Weights of a small transformer language model: attention and MLP in parallel, 7362 steps.
Each number is 200 + 30 x the weight over the matrix's rms, rounded and kept within 0 to 999. Layers, rows and columns count from 0.

# layer 4 MLP up, 1536x512, rms 0.0653, rows 1377-1485, columns 192-255
190,227,179,208,215,225,198,173,213,190,190,150,211,232,219,210,185,199,238,237,134,221,223,177,192,247,223,206,193,240,161,182,216,171,173,188,213,210,218,185,168,169,162,189,196,157,227,267,170,219,171,187,229,198,235,137,175,174,205,185,210,201,233,139
176,173,154,135,203,201,201,150,183,196,212,208,253,182,210,209,183,215,205,166,240,232,206,200,145,189,174,162,128,243,137,224,176,207,207,198,220,172,252,151,220,219,194,189,245,186,199,165,203,183,199,204,260,225,179,221,212,213,202,230,206,246,175,200
202,237,186,183,205,254,230,208,185,125,180,239,223,226,224,174,176,211,178,165,190,168,241,165,191,170,178,131,215,233,214,200,212,185,252,199,203,257,171,196,227,201,182,215,161,203,185,217,192,245,184,158,237,175,199,198,147,185,214,179,179,201,156,233
207,240,158,250,191,213,165,222,225,182,216,165,207,253,213,152,209,190,167,215,218,171,167,176,233,170,160,196,205,189,175,184,131,230,207,179,230,184,172,202,202,173,152,138,223,164,203,178,194,231,180,227,193,202,188,236,230,156,237,241,211,206,198,188
203,193,188,152,151,127,181,168,208,174,185,183,230,222,187,140,151,215,175,165,190,197,177,221,169,188,160,234,221,177,218,210,187,192,221,246,179,170,254,212,213,229,183,202,150,160,161,186,171,195,213,180,195,194,220,255,216,225,255,223,189,173,136,185
191,208,199,213,169,222,214,188,221,163,221,175,213,176,183,220,212,214,188,212,170,181,238,192,168,213,142,218,217,193,185,225,176,220,263,188,210,172,202,183,186,155,174,225,190,170,229,202,183,209,214,186,185,188,197,174,131,210,147,205,203,196,176,174
193,210,223,174,179,167,146,214,267,197,217,199,192,238,178,175,179,188,171,238,216,196,180,196,209,174,194,159,217,222,242,237,173,200,202,199,226,178,202,172,239,204,189,140,158,227,195,189,216,177,203,210,198,200,197,175,191,237,170,191,154,171,177,220
213,152,172,202,204,201,260,204,198,243,173,178,216,171,214,141,238,184,207,198,177,210,245,200,214,159,222,203,145,216,204,164,206,242,201,197,193,199,224,179,183,192,196,167,264,189,199,214,209,188,236,186,217,265,169,145,207,214,177,261,211,175,183,195
221,158,173,222,147,193,142,184,215,197,194,199,233,192,246,209,161,168,210,223,176,176,182,184,232,201,268,270,160,174,241,188,248,174,151,167,205,125,221,177,266,186,178,204,198,228,178,199,173,167,185,191,204,268,162,171,175,184,201,220,213,194,167,189
165,232,160,253,159,185,183,187,199,180,146,158,206,200,181,200,217,214,191,147,197,210,217,216,220,275,208,208,128,163,186,208,169,171,215,187,249,179,171,221,233,256,151,265,169,207,213,169,180,243,245,207,189,196,168,155,174,206,194,186,181,233,184,191
236,165,233,167,235,192,183,185,222,185,169,204,184,187,199,104,207,234,184,221,178,176,144,163,238,218,214,198,210,196,206,165,212,178,249,182,167,186,186,201,236,178,213,192,238,198,154,217,130,137,219,215,220,184,159,252,181,240,218,136,197,214,155,162
184,170,201,181,182,173,182,145,194,185,224,178,220,209,232,232,182,175,255,197,143,216,186,180,176,219,219,189,225,143,203,193,185,182,136,215,194,237,224,202,224,254,162,224,225,139,174,185,186,229,205,146,177,210,169,230,222,219,204,198,234,170,216,200
180,209,243,216,208,173,193,212,157,168,179,178,164,210,226,235,162,225,171,224,217,226,194,211,191,202,214,199,214,215,189,184,214,245,255,207,171,226,154,212,172,171,214,209,146,154,247,153,181,133,185,172,179,220,175,252,197,216,164,191,167,185,167,162
188,227,207,171,200,181,250,202,184,218,170,174,210,246,188,223,206,221,200,171,196,244,204,242,218,202,199,197,147,216,243,219,158,215,183,244,204,215,235,185,193,196,181,209,181,132,148,203,196,220,228,192,193,139,301,158,200,197,190,192,229,236,181,211
157,219,194,198,154,184,188,191,160,158,217,227,214,186,186,195,206,189,237,212,236,176,243,212,189,134,189,211,229,225,232,175,218,177,185,169,201,203,221,219,198,215,214,237,229,176,213,206,190,225,201,258,216,241,196,229,205,226,255,237,206,236,193,163
224,152,158,175,189,254,230,204,170,217,203,184,199,172,216,225,118,234,192,174,212,186,264,173,169,214,186,245,157,248,209,166,169,231,186,171,217,171,214,226,192,199,198,214,212,189,192,252,231,164,126,264,199,134,224,178,185,175,245,196,249,232,184,204
196,204,197,198,162,219,204,253,186,150,171,255,254,227,208,191,184,235,197,215,199,233,258,160,219,176,249,184,177,263,176,200,238,193,163,209,252,183,209,207,233,249,195,240,168,220,152,190,198,208,186,195,228,153,159,125,231,229,181,216,206,228,230,194
174,198,235,226,183,183,181,184,134,223,188,166,252,226,179,120,197,218,120,156,216,159,167,226,211,195,175,218,213,145,233,152,214,197,238,217,217,198,173,98,180,235,192,173,219,206,176,133,158,195,175,152,240,168,197,184,195,241,186,134,184,190,158,201
238,147,199,183,214,152,152,222,133,196,247,217,222,231,175,197,205,146,227,179,154,189,187,207,233,202,171,283,197,210,167,209,174,202,217,174,166,199,224,225,229,249,206,232,235,229,160,171,159,232,207,227,197,162,192,198,193,205,170,192,188,213,227,239
189,199,181,172,210,209,174,187,105,228,197,176,172,191,193,168,172,101,178,224,254,283,180,206,198,251,200,219,211,260,162,95,206,169,221,210,181,225,158,153,192,218,182,180,171,190,170,167,195,223,230,135,230,197,165,204,259,240,227,182,206,201,153,226
242,176,250,186,217,158,191,240,228,190,250,203,215,197,173,243,204,208,239,199,216,246,174,220,190,226,211,243,175,208,187,200,180,196,214,176,175,166,177,206,177,197,187,205,233,158,180,220,208,209,149,223,185,212,218,220,237,208,180,222,192,110,220,188
168,246,161,180,156,211,220,177,248,168,170,170,250,183,170,187,150,211,248,196,184,147,167,273,184,226,171,154,230,211,193,172,226,265,165,213,153,209,241,205,235,207,207,195,193,204,185,205,191,206,170,182,233,243,192,263,186,179,207,210,203,184,200,183
219,237,243,220,184,212,209,220,228,202,172,277,192,217,200,214,186,196,153,213,190,176,216,187,173,211,167,137,161,227,253,206,199,218,249,213,201,211,191,232,208,204,217,189,193,148,124,187,165,188,188,193,282,168,218,186,208,221,225,181,215,203,172,157
160,193,179,216,231,179,216,202,243,248,141,169,183,179,227,214,195,158,240,172,202,165,229,225,207,220,208,187,197,181,206,199,218,206,213,150,204,211,263,199,216,190,131,179,204,233,203,185,240,206,209,142,222,273,183,186,194,244,220,233,210,156,183,230
238,186,174,218,204,179,191,231,280,190,229,183,206,212,236,188,223,152,199,164,222,174,204,164,192,134,252,265,212,206,194,220,221,188,235,226,257,212,248,220,205,200,190,243,207,217,211,204,214,208,181,196,193,179,195,156,149,157,171,210,202,244,172,230
249,191,200,225,201,210,220,199,218,208,195,210,239,163,188,210,208,167,186,156,193,189,188,208,195,194,194,197,175,218,189,214,194,239,163,208,151,193,214,182,186,192,194,219,210,189,210,216,196,202,185,178,244,204,161,185,160,168,172,272,201,201,175,214
151,235,226,205,211,158,191,189,211,146,166,187,231,199,189,245,200,134,161,190,169,189,187,134,214,260,191,168,166,218,220,166,172,181,195,185,206,229,174,254,185,208,187,154,212,133,211,213,177,219,235,181,165,193,250,150,198,215,151,164,209,259,245,150
240,221,218,191,183,180,206,135,211,238,181,231,189,210,150,211,206,238,145,214,251,213,198,192,194,239,172,213,205,177,218,193,164,212,201,187,180,247,158,197,166,225,207,230,219,160,197,246,170,204,185,172,217,201,185,176,197,196,244,164,244,257,157,154
217,183,176,228,152,175,187,180,205,223,214,198,227,200,205,194,193,249,270,170,196,254,193,198,184,259,246,273,205,202,179,161,135,216,207,168,209,175,179,220,123,135,184,144,166,207,189,145,228,178,179,129,203,216,174,217,187,232,228,162,278,166,218,205
207,175,209,213,195,204,170,209,152,224,206,153,187,201,216,184,212,191,220,223,199,246,169,192,202,140,210,188,183,170,147,192,187,209,170,216,146,218,204,233,219,170,207,200,212,183,160,247,189,233,195,182,172,154,190,237,180,268,173,165,245,153,211,199
203,171,195,195,212,235,219,251,157,240,204,194,240,191,212,194,274,210,252,261,154,191,205,175,182,161,162,240,275,215,174,187,233,257,183,185,163,196,250,173,194,199,193,184,145,190,223,181,204,161,248,199,172,221,145,227,204,231,184,139,168,169,194,177
209,226,249,183,211,202,211,190,179,214,201,142,184,169,214,199,212,196,179,191,193,216,227,196,204,216,178,210,202,258,221,162,169,236,194,118,154,191,236,195,228,191,184,211,191,234,212,234,199,158,205,143,198,226,173,190,257,214,210,276,230,111,207,170
155,223,214,185,156,203,213,170,179,199,187,216,211,200,177,185,213,177,212,184,196,157,154,173,209,185,221,168,200,190,191,209,194,166,175,186,242,155,251,193,203,226,214,180,222,227,218,210,169,251,183,224,198,187,226,188,191,167,178,155,174,197,135,208
200,187,184,187,192,240,219,237,195,217,245,196,224,167,202,219,176,212,245,161,215,182,173,212,151,205,238,159,220,225,174,231,192,156,185,184,179,193,205,196,259,175,205,191,210,200,215,219,217,225,204,227,175,180,196,198,179,118,188,251,242,137,160,175
256,147,192,227,179,134,198,172,226,163,208,219,210,222,204,197,164,197,186,221,217,241,259,184,145,215,220,198,166,140,190,194,181,150,190,198,213,215,239,166,195,270,191,217,250,200,217,198,210,163,186,155,275,185,194,188,172,267,238,154,168,227,204,194
257,170,192,191,186,183,185,149,214,139,174,197,243,151,146,178,151,202,215,210,171,215,177,202,216,212,161,183,211,193,152,221,258,198,222,180,176,154,209,251,175,153,258,181,210,159,227,182,180,176,204,175,138,162,192,245,202,202,191,176,198,159,207,185
186,203,214,180,210,222,234,216,234,215,188,235,237,219,231,172,216,224,164,196,186,266,207,173,217,225,146,257,154,215,143,169,189,228,217,215,178,172,236,175,166,187,201,177,242,179,177,189,235,173,152,189,221,228,199,196,216,143,220,225,217,216,179,166
144,209,209,190,178,198,221,216,237,228,175,165,180,185,194,193,206,238,221,213,235,201,183,214,204,213,181,156,217,231,164,209,209,161,263,257,210,196,236,159,214,242,170,228,217,222,161,208,237,209,225,276,221,211,232,136,132,238,259,203,170,204,160,188
171,209,199,182,234,168,201,138,239,179,148,165,194,205,219,180,225,178,211,209,152,160,210,187,217,186,128,207,238,191,195,184,197,208,185,151,180,196,216,182,176,183,187,193,185,180,228,259,215,213,245,196,252,183,186,198,222,191,204,238,205,210,224,210
164,172,192,148,208,198,177,187,197,257,208,151,172,216,241,175,192,216,202,147,157,182,222,130,142,139,217,207,250,204,202,176,221,218,227,197,149,189,233,214,158,193,176,207,185,205,256,177,199,175,216,208,208,208,247,234,132,173,168,177,161,178,197,154
213,230,191,190,238,245,250,223,227,235,197,191,173,172,171,207,201,169,182,224,221,211,233,186,198,215,179,203,227,180,222,202,184,131,232,195,191,157,231,176,208,192,209,210,230,181,212,133,182,193,192,174,227,191,195,229,243,233,191,232,176,217,166,160
206,191,227,168,158,192,199,204,233,168,199,207,259,215,217,213,225,204,215,191,182,191,214,225,267,195,227,208,195,180,189,178,147,249,198,125,178,233,191,212,184,216,234,229,172,184,164,184,228,223,192,231,219,216,192,189,195,234,212,195,163,217,208,235
166,201,173,213,273,237,139,210,160,185,179,164,180,185,250,197,196,192,226,220,301,185,159,176,171,168,207,175,243,184,213,177,194,189,165,215,215,151,174,189,160,170,208,189,173,214,178,154,216,205,213,167,213,269,235,191,224,226,158,162,211,227,148,182
232,174,287,187,215,160,168,168,246,224,184,211,211,240,151,222,177,172,156,260,215,279,223,186,197,183,169,222,213,163,193,189,281,164,139,300,237,103,175,254,204,109,224,174,239,162,233,273,213,254,228,144,189,151,191,211,213,259,243,193,166,264,213,227
196,161,203,238,210,191,138,221,223,197,222,216,204,195,123,198,155,220,247,222,243,219,206,225,182,272,194,202,179,219,227,182,166,171,202,215,194,182,191,177,225,170,216,227,201,198,205,178,196,159,151,151,226,236,217,187,198,185,196,206,154,193,178,251
238,251,208,189,199,192,165,209,195,213,205,204,204,195,175,230,201,157,221,161,200,197,174,234,151,188,224,230,194,247,202,172,160,210,151,195,170,207,188,230,196,194,198,156,193,200,233,207,218,218,178,219,233,207,178,174,189,190,208,203,212,211,191,222
230,190,206,183,183,206,203,194,241,188,116,187,195,257,193,224,207,210,206,174,197,233,196,173,181,226,217,205,230,181,170,217,152,201,219,243,229,187,169,167,228,284,163,231,177,201,241,169,165,210,215,172,194,205,201,258,205,203,239,193,158,192,139,208
169,145,207,224,214,216,189,204,190,201,189,203,224,184,167,202,231,206,196,190,156,216,175,179,166,137,134,164,171,176,185,218,214,231,182,232,222,222,186,204,186,184,175,231,195,216,199,279,186,202,244,260,258,207,274,147,148,172,231,157,293,202,176,185
218,189,201,169,183,185,182,186,204,208,198,188,228,169,179,223,164,250,225,235,244,204,176,170,228,188,179,204,204,185,194,152,238,179,199,204,216,157,198,214,187,194,264,145,196,205,209,170,226,199,223,235,196,161,145,150,202,158,180,271,239,214,159,246
187,174,202,174,238,214,180,190,235,150,226,228,197,181,215,183,226,237,267,156,155,178,211,170,145,211,180,206,223,189,205,236,214,206,230,144,164,187,166,176,198,155,183,221,189,232,162,165,150,216,221,204,223,192,197,214,195,193,208,220,181,271,201,198
196,245,192,204,204,160,204,179,269,241,216,250,185,200,241,218,214,126,227,217,270,205,236,202,204,229,252,181,238,155,223,162,202,190,271,179,172,237,207,169,231,197,208,231,158,192,231,188,189,222,217,198,225,236,225,236,196,226,198,159,236,168,189,197
185,133,121,233,194,195,271,166,189,233,166,164,190,185,213,252,221,201,210,211,165,193,181,142,234,158,199,207,131,213,209,215,232,160,138,195,219,191,204,266,179,237,188,179,171,247,158,209,212,204,188,204,173,173,137,122,163,172,207,202,195,193,193,155
169,185,215,188,265,240,267,200,181,186,214,219,185,180,198,239,182,226,199,209,219,210,239,219,200,267,206,207,273,156,160,209,179,228,202,242,258,188,206,225,204,202,154,206,229,205,178,231,244,234,219,188,178,188,149,191,175,181,157,227,231,242,228,200
182,200,217,237,181,194,222,199,170,182,184,257,199,151,174,210,179,235,198,215,181,198,178,238,228,194,253,178,187,170,170,199,196,170,244,210,156,218,206,192,169,245,195,189,181,232,195,186,238,233,211,239,206,186,214,218,190,198,150,217,149,207,238,152
128,200,203,207,194,162,210,180,231,174,229,241,213,153,231,183,212,230,169,215,223,165,223,129,184,146,197,228,264,162,181,183,196,188,206,210,189,229,183,248,210,196,144,173,151,145,195,250,207,172,140,138,173,212,188,267,163,222,269,185,171,193,214,160
183,203,167,162,178,226,177,185,161,213,206,160,191,200,185,252,203,226,201,198,226,213,244,208,187,160,165,165,209,179,198,158,183,176,201,235,186,278,222,210,193,177,198,195,195,242,217,157,223,206,217,283,205,204,233,134,239,237,188,220,222,195,206,202
206,179,200,227,172,180,228,211,226,200,151,186,146,243,203,223,201,243,197,255,186,133,233,198,207,183,189,198,180,164,179,180,160,239,200,147,188,170,197,245,143,217,176,215,186,193,251,182,206,242,232,231,194,236,206,171,221,184,203,255,216,170,195,176
229,219,178,202,217,179,193,198,217,181,222,179,275,232,209,176,177,204,196,199,202,222,173,240,188,202,137,103,212,176,192,200,164,210,189,198,183,182,189,176,175,188,204,207,200,210,184,221,179,205,207,167,180,216,175,207,220,156,183,134,171,163,198,204
239,252,236,176,157,213,210,173,202,213,218,208,192,179,154,219,228,202,196,180,189,155,230,222,224,197,178,188,180,156,201,173,177,206,166,207,198,275,194,145,206,217,182,205,165,216,243,181,204,272,225,207,254,212,197,245,207,184,129,152,215,213,200,224
163,227,226,227,183,227,200,205,185,178,161,183,178,167,192,184,237,213,193,206,174,169,190,151,205,220,167,210,243,202,217,210,221,175,185,173,141,209,234,210,136,216,191,174,210,233,167,212,191,176,161,262,210,247,228,180,179,224,157,257,231,184,203,190
156,180,189,219,170,183,205,201,183,209,205,214,221,220,245,176,193,160,185,190,179,144,219,197,188,210,132,179,184,186,166,185,187,204,176,166,161,171,184,163,243,231,193,193,194,219,279,208,250,184,226,192,194,228,216,261,223,218,200,166,187,218,225,156
207,247,156,206,232,225,202,198,247,205,190,207,199,191,241,232,192,187,218,228,181,209,182,232,190,238,194,205,194,248,206,173,206,196,154,212,194,223,234,227,196,197,240,226,206,269,164,159,212,247,172,196,185,191,202,201,198,223,263,181,194,203,230,217
153,184,172,203,246,188,191,191,203,201,236,183,197,222,189,205,162,262,221,150,175,158,209,205,150,210,177,225,201,244,182,198,204,158,173,171,186,218,189,185,176,127,162,208,215,201,215,232,173,162,217,186,247,249,188,222,236,200,208,197,237,245,204,219
205,198,191,183,145,191,170,217,205,175,199,220,230,161,180,217,183,169,209,229,167,226,227,176,225,233,193,259,198,200,236,174,168,178,142,174,144,206,219,130,213,171,191,183,206,232,210,213,129,211,229,245,157,171,224,207,177,218,249,182,188,162,214,250
159,232,245,216,204,191,223,214,172,260,212,208,285,187,155,153,206,177,208,196,231,242,229,181,227,156,224,236,235,218,226,147,165,251,112,147,199,185,157,224,172,235,172,226,133,233,193,206,170,188,208,190,175,216,235,214,205,230,186,201,214,174,190,187
217,192,144,185,199,148,162,188,223,228,156,172,181,243,192,250,180,194,209,227,235,189,203,199,207,269,214,216,229,223,201,213,201,179,172,238,156,151,225,173,281,205,210,236,154,159,182,259,200,207,210,183,174,165,148,186,167,230,206,156,182,166,233,219
218,209,179,269,230,144,178,211,145,183,128,159,202,183,220,190,242,181,190,246,255,219,166,191,192,186,182,203,156,229,201,182,256,179,212,129,178,204,220,237,196,158,88,192,221,241,223,174,176,232,187,192,200,229,245,161,201,225,203,184,202,270,181,201
224,229,223,173,158,233,248,226,214,218,191,183,257,151,188,245,253,168,187,273,180,195,230,152,214,219,157,207,185,261,225,169,170,194,210,208,202,145,213,234,232,195,198,248,193,213,164,244,196,234,182,155,187,141,198,226,201,255,212,235,179,193,179,162
275,202,207,239,193,219,133,198,169,170,176,209,204,221,208,176,225,122,186,174,196,175,217,186,181,230,194,233,228,201,198,171,149,164,155,199,165,207,227,160,173,211,223,219,188,218,181,205,182,187,267,167,231,276,268,186,165,224,170,230,199,201,222,210
212,165,104,207,185,178,221,191,175,178,179,204,162,221,245,208,223,129,210,245,209,228,149,242,226,186,233,222,291,191,176,231,168,201,194,128,216,175,185,212,231,192,222,217,187,162,179,192,224,171,174,226,212,191,204,275,175,290,153,263,169,182,234,173
205,232,158,226,184,183,208,228,188,217,179,184,208,213,192,204,261,161,181,174,213,228,209,220,198,120,208,242,197,189,213,199,180,211,207,240,183,217,193,184,202,217,192,228,213,187,237,199,198,176,205,185,199,201,168,207,173,224,205,171,161,218,124,237
239,143,182,252,179,134,194,212,196,212,198,195,238,189,267,224,209,203,165,188,144,200,232,213,157,220,175,180,197,170,160,258,201,250,189,209,189,188,173,212,150,229,204,199,171,190,211,181,191,194,157,201,235,189,210,199,189,252,176,216,193,217,215,157
192,190,124,212,222,196,219,184,198,203,234,210,186,192,163,158,199,181,153,170,158,221,192,219,177,206,171,218,239,178,177,182,193,206,206,223,193,198,158,216,217,202,190,234,204,192,235,199,170,210,239,242,194,197,170,212,226,206,220,180,183,187,144,204
184,201,201,223,215,218,223,185,241,161,191,209,183,193,181,204,214,225,219,218,181,230,230,216,205,186,211,254,260,188,252,224,130,177,190,233,167,238,233,160,186,167,205,200,173,166,268,221,194,173,185,205,210,213,248,148,208,243,214,161,213,184,214,233
215,231,158,220,151,161,210,173,187,188,260,208,138,153,174,223,187,153,188,167,271,226,182,154,147,231,156,191,205,173,214,213,229,199,176,179,188,236,170,225,216,148,231,209,226,156,265,204,187,185,267,185,189,199,229,215,221,156,202,196,181,146,175,198
212,208,227,180,170,222,188,154,199,229,198,228,244,247,181,228,199,156,173,241,169,236,174,181,201,142,158,183,217,150,236,195,194,217,218,165,236,204,210,166,217,219,211,219,239,212,165,203,153,219,184,200,197,252,151,206,193,203,198,194,203,189,161,215
176,175,180,167,245,200,205,160,177,208,193,165,212,254,145,209,183,189,161,197,217,234,206,197,171,207,177,236,178,220,175,214,231,212,210,250,168,173,153,199,168,200,174,202,188,196,267,151,180,164,130,146,228,156,178,165,156,204,170,222,165,206,215,181
176,222,202,182,204,187,206,179,233,211,205,151,197,199,228,183,219,236,186,234,237,163,226,223,199,222,232,233,185,229,261,187,181,211,173,194,194,215,210,194,219,206,153,124,265,269,206,230,151,148,191,170,243,207,160,197,212,200,138,165,233,203,208,182
161,207,202,227,162,194,193,251,243,199,157,180,217,215,179,254,216,199,223,224,170,198,227,180,203,225,216,227,157,184,221,163,224,196,161,182,213,178,183,193,155,212,191,181,214,168,231,231,165,188,245,231,206,189,189,216,263,191,143,191,186,184,204,210
183,234,207,218,165,193,176,210,244,223,220,222,228,162,190,169,172,185,217,224,232,152,220,195,216,150,211,197,209,220,252,207,193,215,200,173,168,193,190,190,168,208,210,169,184,219,182,201,215,176,224,234,134,253,186,192,206,198,209,140,197,237,203,236
165,149,195,197,164,211,238,230,147,174,198,143,212,218,192,169,203,163,221,207,226,234,172,256,187,204,186,241,184,225,120,183,211,204,221,171,250,191,205,196,270,167,208,197,216,184,170,150,231,215,167,221,227,206,216,194,191,161,187,170,212,185,174,242
174,211,217,244,208,212,190,224,220,162,267,265,175,216,233,223,216,225,198,228,138,194,234,190,175,182,167,170,223,226,205,229,239,208,218,237,222,204,242,226,196,235,185,177,206,180,211,179,221,175,166,225,239,229,208,198,240,210,189,174,229,198,226,184
239,162,212,177,216,228,177,211,206,186,167,221,214,209,177,229,220,212,203,180,186,204,200,236,239,159,188,190,226,202,210,185,264,203,199,181,153,184,224,229,154,148,238,205,173,211,200,175,162,227,184,229,240,197,183,205,174,190,174,198,157,208,204,189
233,159,235,256,231,191,178,146,239,159,238,226,182,132,217,191,222,200,179,187,223,206,156,223,159,206,174,214,165,166,206,183,220,176,213,182,205,219,212,251,196,221,256,186,140,151,197,188,172,213,284,233,171,180,182,180,142,286,248,154,215,247,193,221
196,203,180,212,208,188,160,173,169,254,204,212,166,164,194,218,209,205,174,175,166,188,195,166,214,177,170,232,191,272,206,191,150,219,188,126,199,187,216,211,194,231,217,199,193,140,214,257,219,209,219,184,213,201,247,175,270,199,204,180,233,192,247,203
184,169,217,123,200,183,212,187,229,234,184,191,205,217,223,242,178,222,223,156,199,140,210,249,218,235,171,180,180,179,210,216,173,181,224,177,222,211,185,170,218,241,223,232,175,216,200,225,260,198,170,219,214,162,184,235,199,198,139,173,270,160,180,213
163,203,116,175,198,236,203,168,208,252,194,162,220,157,186,182,152,237,233,208,188,218,163,195,205,188,196,251,156,196,189,218,198,203,204,181,167,272,202,230,218,248,222,176,214,224,235,215,97,201,174,210,201,213,165,229,203,199,186,178,215,178,199,214
182,185,168,235,203,188,150,161,151,237,170,175,178,144,165,197,208,170,196,191,207,176,204,226,216,233,221,177,240,241,206,182,225,158,203,215,211,205,213,219,209,201,204,210,202,226,194,204,187,242,184,200,209,236,209,184,216,156,160,217,236,212,192,196
186,206,185,195,159,191,236,191,183,208,206,233,249,195,210,241,199,249,145,249,244,202,216,137,188,193,192,145,185,164,225,235,147,208,220,242,184,216,185,195,202,244,198,214,195,171,183,189,154,158,180,196,194,157,183,209,208,146,152,213,187,159,173,229
170,231,171,183,209,220,182,228,206,200,173,193,257,191,199,204,218,168,176,221,185,215,172,163,206,219,191,236,205,197,236,235,159,246,210,140,261,177,235,184,249,222,225,244,202,185,174,200,208,220,183,181,181,215,187,194,196,188,223,190,172,177,230,211
207,196,211,258,172,216,228,192,248,225,163,277,228,162,178,204,223,187,234,261,200,194,179,224,183,260,157,216,197,154,193,166,168,182,143,181,177,270,224,202,208,213,248,211,172,244,139,177,228,183,186,159,202,190,216,177,212,244,206,188,221,188,185,213
188,204,179,206,191,203,220,172,158,199,195,189,166,231,226,185,233,240,140,224,225,214,192,179,157,231,166,185,261,180,151,161,230,210,229,213,182,238,263,207,218,215,209,142,212,191,170,200,180,175,180,227,214,199,152,206,218,238,225,221,217,275,137,220
245,154,125,159,193,197,226,184,112,177,194,217,187,181,273,221,202,197,215,190,223,246,201,201,223,190,229,197,183,177,200,204,180,197,209,187,126,215,228,242,260,225,162,261,197,227,230,200,171,142,199,156,202,192,231,190,228,216,202,242,220,226,219,220
138,170,177,183,222,209,186,163,209,197,171,209,198,201,192,201,219,207,207,205,162,184,160,218,148,247,107,216,193,196,234,198,209,150,199,157,208,192,233,198,202,189,212,215,218,189,146,216,214,224,178,174,187,202,194,216,239,211,226,262,191,229,162,229
205,203,244,187,227,182,201,172,259,191,219,198,256,242,126,118,174,212,233,164,232,167,209,221,234,188,229,230,187,156,222,203,158,160,206,246,197,243,265,194,203,195,241,189,233,207,186,204,213,230,162,201,175,223,156,238,148,228,199,157,305,200,222,170
215,207,197,181,214,182,215,222,209,200,195,214,146,178,232,152,188,192,190,136,132,216,193,232,176,141,215,219,197,148,174,151,200,215,211,173,169,254,163,246,162,220,205,221,175,243,167,233,194,172,152,168,204,146,177,231,209,203,148,162,221,164,199,220
192,199,148,210,223,207,249,195,195,232,206,209,250,206,235,233,209,191,180,196,233,263,201,165,138,207,199,183,251,169,193,200,229,227,179,191,167,239,128,171,237,202,211,205,154,225,189,192,218,207,203,206,202,232,212,214,203,169,173,225,211,170,249,243
216,197,207,181,242,246,162,212,181,251,170,233,199,220,189,180,200,147,196,190,257,264,232,186,211,189,153,258,265,199,173,200,175,131,220,147,195,132,234,259,260,162,196,158,146,223,171,138,193,254,189,148,170,226,174,260,186,236,155,211,167,188,202,240
200,199,202,230,196,212,236,182,197,277,188,145,185,217,239,161,206,192,152,157,269,190,185,168,170,194,235,188,208,197,201,209,148,210,166,157,183,182,237,214,150,227,236,253,206,245,180,185,185,174,195,230,237,184,211,181,209,256,244,218,229,185,214,243
207,212,215,184,212,190,232,183,145,197,237,211,184,212,216,205,213,237,187,212,225,234,203,176,176,140,164,175,228,188,181,261,150,218,164,183,218,205,235,187,179,219,131,196,209,189,151,194,189,190,220,223,235,152,193,185,203,139,173,184,173,232,192,223
216,230,199,283,137,172,238,229,227,140,195,153,193,193,221,192,242,218,255,162,123,211,180,155,140,171,164,176,196,208,251,186,233,243,170,187,213,196,231,178,222,207,286,237,174,168,214,192,202,206,227,201,222,234,196,204,213,261,187,212,253,177,152,223
205,163,140,213,168,197,186,254,222,159,197,215,195,208,205,208,210,113,162,143,247,164,156,208,174,179,168,163,178,214,207,145,182,180,212,184,229,204,200,227,232,229,184,179,218,220,219,195,228,229,191,231,217,189,197,227,153,196,157,242,158,181,195,234
218,259,196,251,188,166,191,222,243,231,158,247,207,186,229,157,193,217,208,225,175,195,187,234,233,169,182,233,234,198,212,213,174,196,167,188,246,216,221,178,142,166,211,208,181,141,209,202,193,230,183,199,209,178,168,245,164,220,234,168,203,238,162,241
167,166,166,182,189,202,169,205,234,185,249,188,208,247,196,227,207,192,189,217,250,213,256,217,198,195,149,284,232,211,238,145,200,207,190,182,223,239,202,202,222,253,189,123,218,252,257,173,178,160,219,203,240,233,153,210,229,221,183,269,170,154,221,240
188,225,189,176,181,182,220,181,267,170,131,191,239,216,159,186,221,224,160,216,198,243,155,208,254,246,136,224,215,200,206,176,204,226,152,169,254,175,188,222,198,237,255,195,162,196,185,193,180,156,186,152,157,184,210,143,262,278,156,189,229,189,249,151
209,274,191,182,135,206,192,223,176,199,169,181,214,178,167,176,220,217,267,187,188,188,161,235,213,168,196,177,194,240,143,174,191,257,197,215,212,151,252,264,225,207,165,168,171,173,164,210,217,168,154,243,233,283,214,228,158,214,202,136,233,163,247,183
162,233,202,181,181,221,209,208,242,246,156,165,194,245,214,189,132,224,239,226,204,145,229,141,175,140,137,189,271,212,164,250,218,207,207,170,196,239,204,175,202,161,246,223,258,225,225,214,194,245,211,136,180,230,161,198,152,219,215,183,203,229,250,180
153,195,197,169,149,197,232,183,212,197,194,222,170,148,236,231,195,231,199,222,179,186,274,210,161,262,161,195,216,207,196,220,181,168,181,213,166,150,229,188,150,172,237,199,226,176,178,213,199,178,204,234,159,178,230,226,230,200,134,185,170,214,188,168
190,186,164,243,206,153,228,213,165,183,191,230,241,156,186,185,243,208,200,145,232,203,253,241,215,162,160,202,204,216,210,190,223,173,250,163,253,149,247,142,194,199,218,205,154,140,189,196,218,189,212,204,209,177,195,213,234,197,173,256,185,211,185,170